From a checkpoint of a small transformer trained on Wikipedia: learned residual scales, 10743 steps.
Each number is 128 + 24 x the weight over the matrix's rms, rounded and kept within 0 to 255. Layers, rows and columns count from 0. Numbers have three digits each.

# layer 2 MLP down, 128x512, rms 0.328, rows 65-127, columns 0-127
171096143094074116116162191094121107133130149123119109127070151066103126137122130113119142104141075104128165115131107093136189151179106116123124181130147140128131142160135101159105114058140136093125116149123124104152085130159139066116077146127112150129097154115068135134099122133157097111119147160150099144149129104102150111139114125189117151120134106099136112138123085149156106104110
143124129123140112149180135136154130144112176118127161141103108155146199155105142158153194129163111126084153082145080098163094122138177187130113160124091136121150099108117130117145100114121147126079100118149156101155108140126141128132154134120146123111129117099150107135111099130129150115128169143142102080099169125111121143133098131096096127158131101110133138128125098127178145103132
107152116137097115130103180112151196113142114135128156166131092113088134151127112114153123144162131118112187141147139115147141114133125133117064102110118127121132161137123117118101138119120152116128150139135143170131111152109146115116100097157134121162112122158123080158107148111161160151160168103133144145132148120120142145153105152141129102144162130108175083118124118171149089142087
148151113148124109130141102110138187176136116120168135129146136157130121115138169113147149145121138120121186129141118138111132156168118122145139121063138092112148171136156131158159100150107132123134163170121157117147147112134122150106125127128086047129126147117152125157132172144122168121139126103108162117127114124105109134135142117112131134121168092107140095106076135158102132114138
141122146110113141158059124084126121088097126123173178106098099153139119136132103108132158120081139136107169121123141118175143086123133129145143176130142109067105170111104188101137094116176126101157088130147151153114111151111139102158138131176132140121166117144136157155118149126142089128127165127144122141136136082131107131151150121082135099133149132107176135128138125114141129124135
101125168121133157140082124121091151126147126107151107132108125085158135111118118100114092148153115130136148152131155114159134127085130165147109128087122151098127102140097122140110117114145132079146129128176106128112123130123125109122128126166119171147139115143126135128085153080127149116104153148146125089114143099081158147165114133103140082135106121116111121126088142154150078123160
167165118126158152161105140150153127132109131122170156132126087111175136123161141094130138131162123148106099156165142122167136154143133121137145112141126108145136142081189135113139133113161140162132091115130133141120156134105128108139085128112151083168122123131111077140122144110151127155126114130140138108171158209138132170116130095151111189143117134173152096129096157132124143145078
142123121099100152113113134119141115133106158118117142122120131162095167120112112153174143108120156110079111131126090138138141098138112167113172107141128160138151121105133145171097171126129124099140097141116111130098158077162148127089093072143162117113165153149136083116116131131140137076144163114105082189115113149091121106133157164093079141086157164105116112128198145163092129142149
109123083089113104103104127129097108151127150113095122143135131147115085133141144076147124140131113137109171140165095144155120128119137124120127141085143137126130124119127158105152122157086123131138114126104162114137147120102107120163126118148081126107099157141108120100139122127171125141149148086098160110143138070119099152110144131142149130162093142104081112125108114152156128164120
119144141133131117146115115147135087134108160119164136115159126126108147140169133148124116106121120139157136106123112093128151107137114074130115123097117142120163135111125135131112109141113173082120100127132151126118136113083142127137090117111133108103136125131136170153128134141092117127120123117126061174131135137099178151120104139161159140100098147114118150116081105070137128096127
138109096134120141155110137093132101105161096154127111129129147110112139153165167148150138138143143162087071141127145144137122119088118149127158143166164102211104133082121179112145149134103103160139147098096146149138138148130133143126125127123126117123145153123101139115090137117134161136103113195154111124160163155114128103102115132117115096106114104136137112096124121155110157150090
119115112114173114125149147123128137145132098092092115145099086122151113173122152147093117133105112118101113117178126126143134150109121125135148123103155122101144165108103107169120112108115138130148120125134137097173120150111133152093138165113121116125118063114126134129077089140093136131117128117127122133110120150127135097144140135095137131109110140144137131135155105139179100135104
134119125144163071108134149114132096119176167088140143108091106119120125106086151099090128115140094185134124149145123134126151157140117166148139106127131140113119120114081130156149134138131133132130151100112113142151121170144145115143143156146122140108134094133131152121141126157132070122104145133099082070097084133115106138090124110114154109156121164137142132109154112109119125143117
078147127098130125118156111109084083093086078141094137129126108149157090108100202113083119141143141122135151119163128127148151151089139142127110141083143117119116120154163094100093129120136136096170149174174148144102172111146132138143118121151161121132143140169172135108088119125132137144076124116175115123125081171090108130160119124122113151152135132115104135109112129130140112143153
123125125182120079106116144091122128127129147058120148054156153107113148134146074114085119087108116117108107134120083114084088135123133153120142129118130126144109184108111101167100145097117133107151115120119109132109126121079169122105134179108113122129123139122173166114085153130118103130126125114119169089130121080111122139152112103159153148121121110139108165127134136110161143159151
112153152174113142110125112104115083144147130152118115043137140116176117147130162098132107118116132123127137112094124119142132157099139139150113128096114102097131133127119112080147107122152096120103176113136073157081097128123111159104095119130149133159130152131137092150104135106109096138104168138141113112143146096148159103165132120165115122121115120070162126087106113104142105149167
129160149106134141057117123152130138072136134120096108117156138172156150104105157121172100080159110159147146105094119147145172153096145116143142123135137175113124097142165112119131108157142149126129144075139095107138110089120130150100150126080102081110121113168123133137179139096140117143073155120087110180107147086129133098146135119126151115103132105145148116148139121120139156112110
139093156124155140085136114123131128150135159137129127110160149112193146132119113103112083137130116126113099124129154094127118098109102097155114130116085102137106157108105160132131133129156139129113154120136137112127098079128127152125129120156090117119149109094114141084177133104121124114159142122082129143122125147168136143150174114074129103101112130110178144141148116161069135101144
140128121111152163124110094125132136154132138147141133103151115093145115116122146095114120147137110165139143140128111144120131136161161083106186100125183154130092146139143112108100161072096145134138144087114130154199113130115155143163108161126158115154092136119124124108081136158094115098121108110093100106067162119118140151148131095104140136148126146139159140150111118135156156120112
158109145135117139131092127150142168161150146104128109154128103140133139110092127114128138098151150110118151131161116158146116113151111135130100105124162102090110131128104162124182126154122134156111168152119143103093121119069157128118143100190143182135165153081183093112110100098073114119111151151159117125135091097162116161157135127128092126119145150131095139146125125189117134136141
113110149154132168138152089102157126161147156157156124134152131131117106141129149126145106125166107116130169130125116105084130113103118149082161156179100141146136151135105101118115148150117131127123086123119116112140101140098118132136146151173126132096130122170144150102097134144153132098163114162134130131102137164150161122081181128117128104130107143162078095133140152116102131130133
170088095142132112117116119144128102066086134126137156096111130102169063145119110126149148120127203158186127173103150098117111133078184125165145100135151144114104125110134123129114142089139142139119088117115150132123150155135164099117121180112183107168121138124127163124147178122086137131109121083108134123112131171105075128128097128122061112143093147162153151099133135114174157163114
129130154136107104106110154144142119138121144125100125097122078128132101141151127126133164185114094105119155150128160148154129140169068116124113132124123149137088131124147158156150064107084120127136152135128119120145131143112129103117176109140106117115181103121092122154148150151130188119129140116105125169145101104089127113130120166106121124150150161133106129105101074121121134113085
144136126098123140106162128155127122065097121157127157128137137164154114119122099105099115130136121129181140138123149145147186130136121077118104110132124105125124140081147151138137114100100098123123142106132131160154123150166135159112156142166141153148132148136116140134145094140144149116104102112136122148142102130130151140123130115113108117112123132157149167155136121112125114060067
172172107110145168149095122130104120155136139103097119143114155132149112165120133129094161077103176150107143116173117131126147131134127126131151150127153071119169153131106107092096154133167165117125126127111129163137121113125150135137145123161124142114118110085141153121138116117127115102136142120088088125129149099136128134131117113127090153090147098160119133163107134150130172120112
146124149135146152163166151157159130153124157105164078112107101111113141136130090113099128116155138162111129104095150161144144127098081110148114141125175101098106140145151113138138142127132171115149109134141064198122142116141144074150152091165099111084126089116102147184102124071107162164140115152108155160141090134139095091133107138156138157116147136151107115130127095135113117112144
078115106176093111113115124075108189126090128085121123126168132148160149153138142087159142114127131119132151086129107129082142172140161147179132141090068093136115126140132133130131153126098123141149160130138150128093115140131124126107136139108130134127143116085151151096122147159114131139130123157136117135103196135174120093104150135117105139138122111147171125132151119168189121134128
121160144128116151172103115180139129130127146114146094115123122117157116140147134127145121116095161136112121166107124156120144153128089136140117134105139109124095149150112169134124159121127118138169131140110116147118147120130133112179137128137112118133136142127167154170111129093117096152153091161120156141151152117122140074105089150114131084139128090141120123126130184113092105120094
117148119108104108122172092112184111136114144152125081132157109143081187078123104120113174168164125104168130142097144142151160110087156108121130124118121159140117085140141199176120124092121144096124167115137135109074145144116160115152115095089170138152134128137142111092173116146121129119144153179115140145141071129081130160133137138122088086160145130099111080144138148109124091111166
120133143142146112148157149123112099142107104139145092149152125136099139135111142143109176118168131147149100082118092151108146136130131127110140095159160151155157111126103120128148119132138138141123141135120129103130140150101073128141128097081168123124100109140164121145132103109149100184075118136148167112127114113148159145157146137145148066145138151143113163150134139128177088139110
117110090097137143093118120153146144112095075153135102144113175154108106112165163119133143129137121141133100150110130136120163114117074114134115144150169104143118154136138114117106104121135129098150141140109120108144147078139175125127131097162092152144122107097116136117140131108135123100128123129109085114094118098137155067153110111121126130108132161150149118171110148163139108115113
118154111111110135107154121155169119101126176169088108103067100103119118143147126126116109134131148116147135127124138123149078123125137156152116110174146138121156166114088141117116136140144132108124158119115115127127135136130154117125083123140077141086083138126104142121124102142154121133118138116147123126071107101142123129105075115117140094153128133127114134114093151108119177114122
118135140139137158144190172158102154157118146152089116143114122139053127105126120122122132116121118177091141115157073144118149149105156144165154126120091128156105118131207141122117118097120113133078145116148117134136131117130160125073108098132134163152140126170137132140098095125128139105181095129135105162180102140167109161123107154101123110133136086125136115138116128123093113095097
110171136095136152146158142125153086143090181162114125123093154113153098134162150126115113133149144108113137118119170101124127160132121170127123138118097167135141132120134136096112133129096163149112147114097137129121143154128140127140157079109117132145117139128141122120140157138157095144132101111128146143112130093154178144058093155134149110197118122070101117099119157072106152123135
132127117143144124119162109099128122087145109109144155131132141119169145157119151143139099158140139087141118105106157157109179110147130165088135183177135133121086119153077144084144100129104118159127167142131135167130179114118136134082148131141133073113157127135149161076123180106121147147106122149138153148116122117120105156083142144115113186133137086175134082137142139144161096108125
146140140155143125095187119099163077104104064118159089159142134079125164164154139081093131113111120103140111130125105094123130102144161155100139133151128136090125128137139168163129155138149112151141129159119114116120105122107168114132146075083091131127143145123140163154101141168157142126172100129154127103156161194130150122149167099076110125090103110133171152125127144110165103136119
159130128123177092192146130133142075107121147171133101152119118086099128138117148112079129127125148061111120173144155097114114119120092143115116142127122087149159140091109176134132125176138116116154178106075106122117137117147115136133082138149121147151123146104144147117171141156087132134136142130094152121127123137136120158134114152111144150156140121144113125115108107130096148126104
160116113098152155159122180109159146107072121179096100136114142142179132122159139113132138131115164130143144123130165125115137110131124135131090140140132139130133122135151121108165079116139174124079138116166112113143154129121147119089100085129148119143109106158143199115135124156144142102061142174144138126118132118157107188115104134172142152141116133158134088160136107117158094113135
147149118122150166109131133113123154151112114137140128166148167086110116129135164088150147130160097080085096142110105135142170146160133131141143118153138151141121171171130082127134128133132099145135129116149158147120160116101159072147122130097125166152112127129125149156076131151164142121126117064153143111128136156146100139157148106152085157135110128153125110132093124106150113142134
103161127130153104148111116112128133130139145157135148124148119122101109102149108129124140196132105188114180131114073142118136109117101094131098113093109149164157149104117095115178152115095096172130127133138147113138140116130116133137161145160103159179130135141183107122118141109121113166123105178117166118147119150146104135137133135109127178178151147129128126126097124172133123137165
162139114147148114105139155134124139155146113126151117167148132141108098137140092158093151078159097128137106116105164162108104066110092135151140099159116173175151097130143106071168122148131106144112105111145111112112157140118083149121092129109133136116150123134157100120151141116095095106141162129128131127102129133141162127135125158114099096103131108126106128109096132131135136098116
118098147173136066121119141109138133122115145103106132096125123110096127123132127136095123094112081121079159110093113081107133099140168178135101156124109098138129122168144103131176142145135094071140116134158080128110086150121095131107109136120123121146149154125111108074097156143135127114149163121130119116133121129134144131132106100150124186108129112102134126103148140100092089112134
104101124141137123141129142130110171109131115127087097126156170162138151077109134158166167131133141128154138125057169157122120172100125106117176148089100125086162124122134124151122151152098136089115124115127117138110122147137111159147113138115124127129134141117114114128151114118110105118153163111119120129111119124087092153154185181134123096138129147104124121118133095132116120103114
141133149151141151138136121136138101136152150168127163083132128157102086118140137155140174152158107165160131149111115107131140095159161103113149153121155123152138140131113094133102175118129115118089120112135137107120121133145149164161144134105143140137150118097137114138176092155123112181147117123099134115121093116115153130149137159127139122098152103110162161125104122123123121141146
114124125127153103184153109156102114120090122132101142130140068116144103181136105125099163136090115149104141110125117164135155137139142139105134129107115140096119159088143126110126185144126152166136136119146132132098109124138158115149135127122161132174138139153130114124150115117126171156098085127094147106112126135181116088128121125166126132176111159157161097087111140097119176113108
179104145103156114174148120127125133160130175147161118129096085121128183121132139105137106155114112085105096115138139144151132141153169121127119113166089120114138115098078121167122132107110152089102107139117109155150120142141083132148102119135107081111116123108120182123120113099104143091118152101107150117127142102153149109154130128133116150124153133126103066135108111175083116125174
111134092129160150138098084116116165181134123123151137119161084107147107157145138126181116142125122114111117130094128165143122132124127128114118138149131137105119146178149124112099126104171129153140133138112076099161116106130086134133097139162131096142082109093137103144134119153151125168168118122086124139100121126121168134142157121102116152139117133160095150148154129132145143120102
112134154087120146159130144165094111105109142135131136147098171138127086112121088154113138124159179137139110125161134107146083139113123109101146135135148110098145135116134139131163111065133139107173082115146074174102163136167140116130132096184132122149108099152107147091126157148141137082162168092116084158106146132121108131091102151137082125131119166135136104124127113146155151129075
137123159125095123098145123138150164149152123164109068075122142106110139125115146135163142143112096123126137149142135105090087125097151108137146127098115158140123101160112115086111183113086134176126154154131134097112175101116111173145131120107137166160166128070115131118129158162140121149102084143158100116129125132140108076112131133124116126119135136117124165091141125115142110112104
097131130150132125144126111159134123128127103115129153116126137094106171163132157119139069122128157185126147140102139100133112131147126106146119130144109129129114150112126110141144106125108106144155143177084120113090111112177107131153121142149148104141128149091129131109087124142125091123122145148126099156091146120127139096128105119127128117113117110108151132099127132091131124142141
158106074141152113135106140126103122085126152099143160130172134128150166123111134082159115148089165155105126157090126156122105140130116154131104084141091113097169158148149121165129112152079149102134089125120116131135083085156119092123119175136171104087097130108110110185130116125131121138091150110122130152122137143126082148139146153146148089191097126124123097134129142145090096148164
128133148129124156134150099110141096126117108105080135109140128150137152168113111155104118076137148110111118151108149108131146156117098154128150171104133119125066109106121119123107111084111121132101113132129086138177165133107127166125104135128141103110143166157120119172133152131107084093139138130127143162175133147114154130106151121148097148153098168121176098152167103100131151198090
105141092111125144084117168131115166101141125103098122133134113144098164143135092088110127145103139173122069130174111114120063142110133097143185069147117126117187136140119126090081133110162126116129143144095091139157167187106099086147134113120121166105136138118106124132124130100146116116148143126143177120137137115117115112113119075140127151106135118125084098151154103164112121112141
130166151119103158098119100073113164087110116106128156109167159093135113125134089119125123115139128079107146142081143099119097128101094144117122112108120113124143127129153122125117125143111137087126121130104117127110084142095113107164124119122140112126142144123146123134125123129172159138085165124109115098123134108117111145151112173136131066199094147080118116109145130117153130124106
107117143130145105091143107106106144118165132132157162149112132139104160101137125113143125133123148131146099173095135124143156125133147153155107130135118136119125138133138131130143115115161101115115112147113085177087125093083135122120132111161093155145118124136174113137106110132120099165129108136116122138092106142139107138134147139152159127135115161094138126148118121133160106175128
082107138122137163108146114163111117137137134118106145150089149102171104140113126092172128151132149138085095107126130112114148130143127132188076109155164106105155120136120130141115091102137147160093110143118115137124140173112098117133121148126133089120142098134150170130092140096121134115156142164107109144119167124090064138090102129131122129124118100150147110107143135122158062100166
118099140144165098138117140110152102112174107147137146133113145132135089126081114138122140106145109109150116139140156168090158078143102125105150101103137168144132093116077103129129145142141143151149096162131085088127120088128111081166150158124135108112131127134144125123110099133121094149147111138137134094157123138119179159158132122150122119143145111082133119098160165078160123154083
096152091106090147145140182153132151082099092196159155143128165157142113171138100121125156097169088143117108128167152121139121136103127124083105095165150132118169138114135130104149129092116099174098139133163100168145174114120158100099086109105091088137141147126106140116126158112110198086126109122141133116096097157168120116103113098141095111132113134154135113119147127106121117125146
124156175140105141147118171102094127139131116149128130142143130124149117120125142098105112135122113143110107117135111129139164084136156164129126118112119129129107185156098128115166127147135121114181155119115168127101110190156094116100158130149131137122150125154175121126170118145154108136127154147147128143160135122128125109150149106117102137131152116114126138147137127150160140089165
150158143150126131130163119112115133122119122136131134110145135130116133132102092104115161160099145143103126167111163097122134150141156126173139121144094110124093140141106130129119116106109087121135139145154108130146131131150177073128124110121095150166127117114140129132078123110158151155094132106111157101106101110097109132150133072119087121112139120090137136157120133131135163139141
119121144124139121127144119110132154160085164124158185125181136119127112129121136100106093162160114124146110098114108107146089093112127103092121098104111143116177117117110172142133156131159137167136105159147147114120098109146126142152102174118123167186136134137093147139123090119141178163145165103176113098105143111133086145115126171151125119132085122096143100082101118099152117110104
117085141158091114127095135161116097118111171131119113118110154104111106104096144110112139167123112080154122112109164079099100129136137135175097138128134140147122142097128115078151130134163111158159148134078130085139152111121120115132147161149095168116128147119106157096118129068121146163116132129128132104071083136130159140134182133092158106115144135137104132145128152086150140119169
101149147103137120089129134131120133144103123153149118151115122129135188113150122092121134116153143153118174131113125134148176165147092102125144137177187069139127125083175153113123127118146147083089158113105124147159108127085123102150111139170117080126131127143088120155114152122140120108114125118104121122108135130107116145122126108125116105103105146133126094104115149124117133132137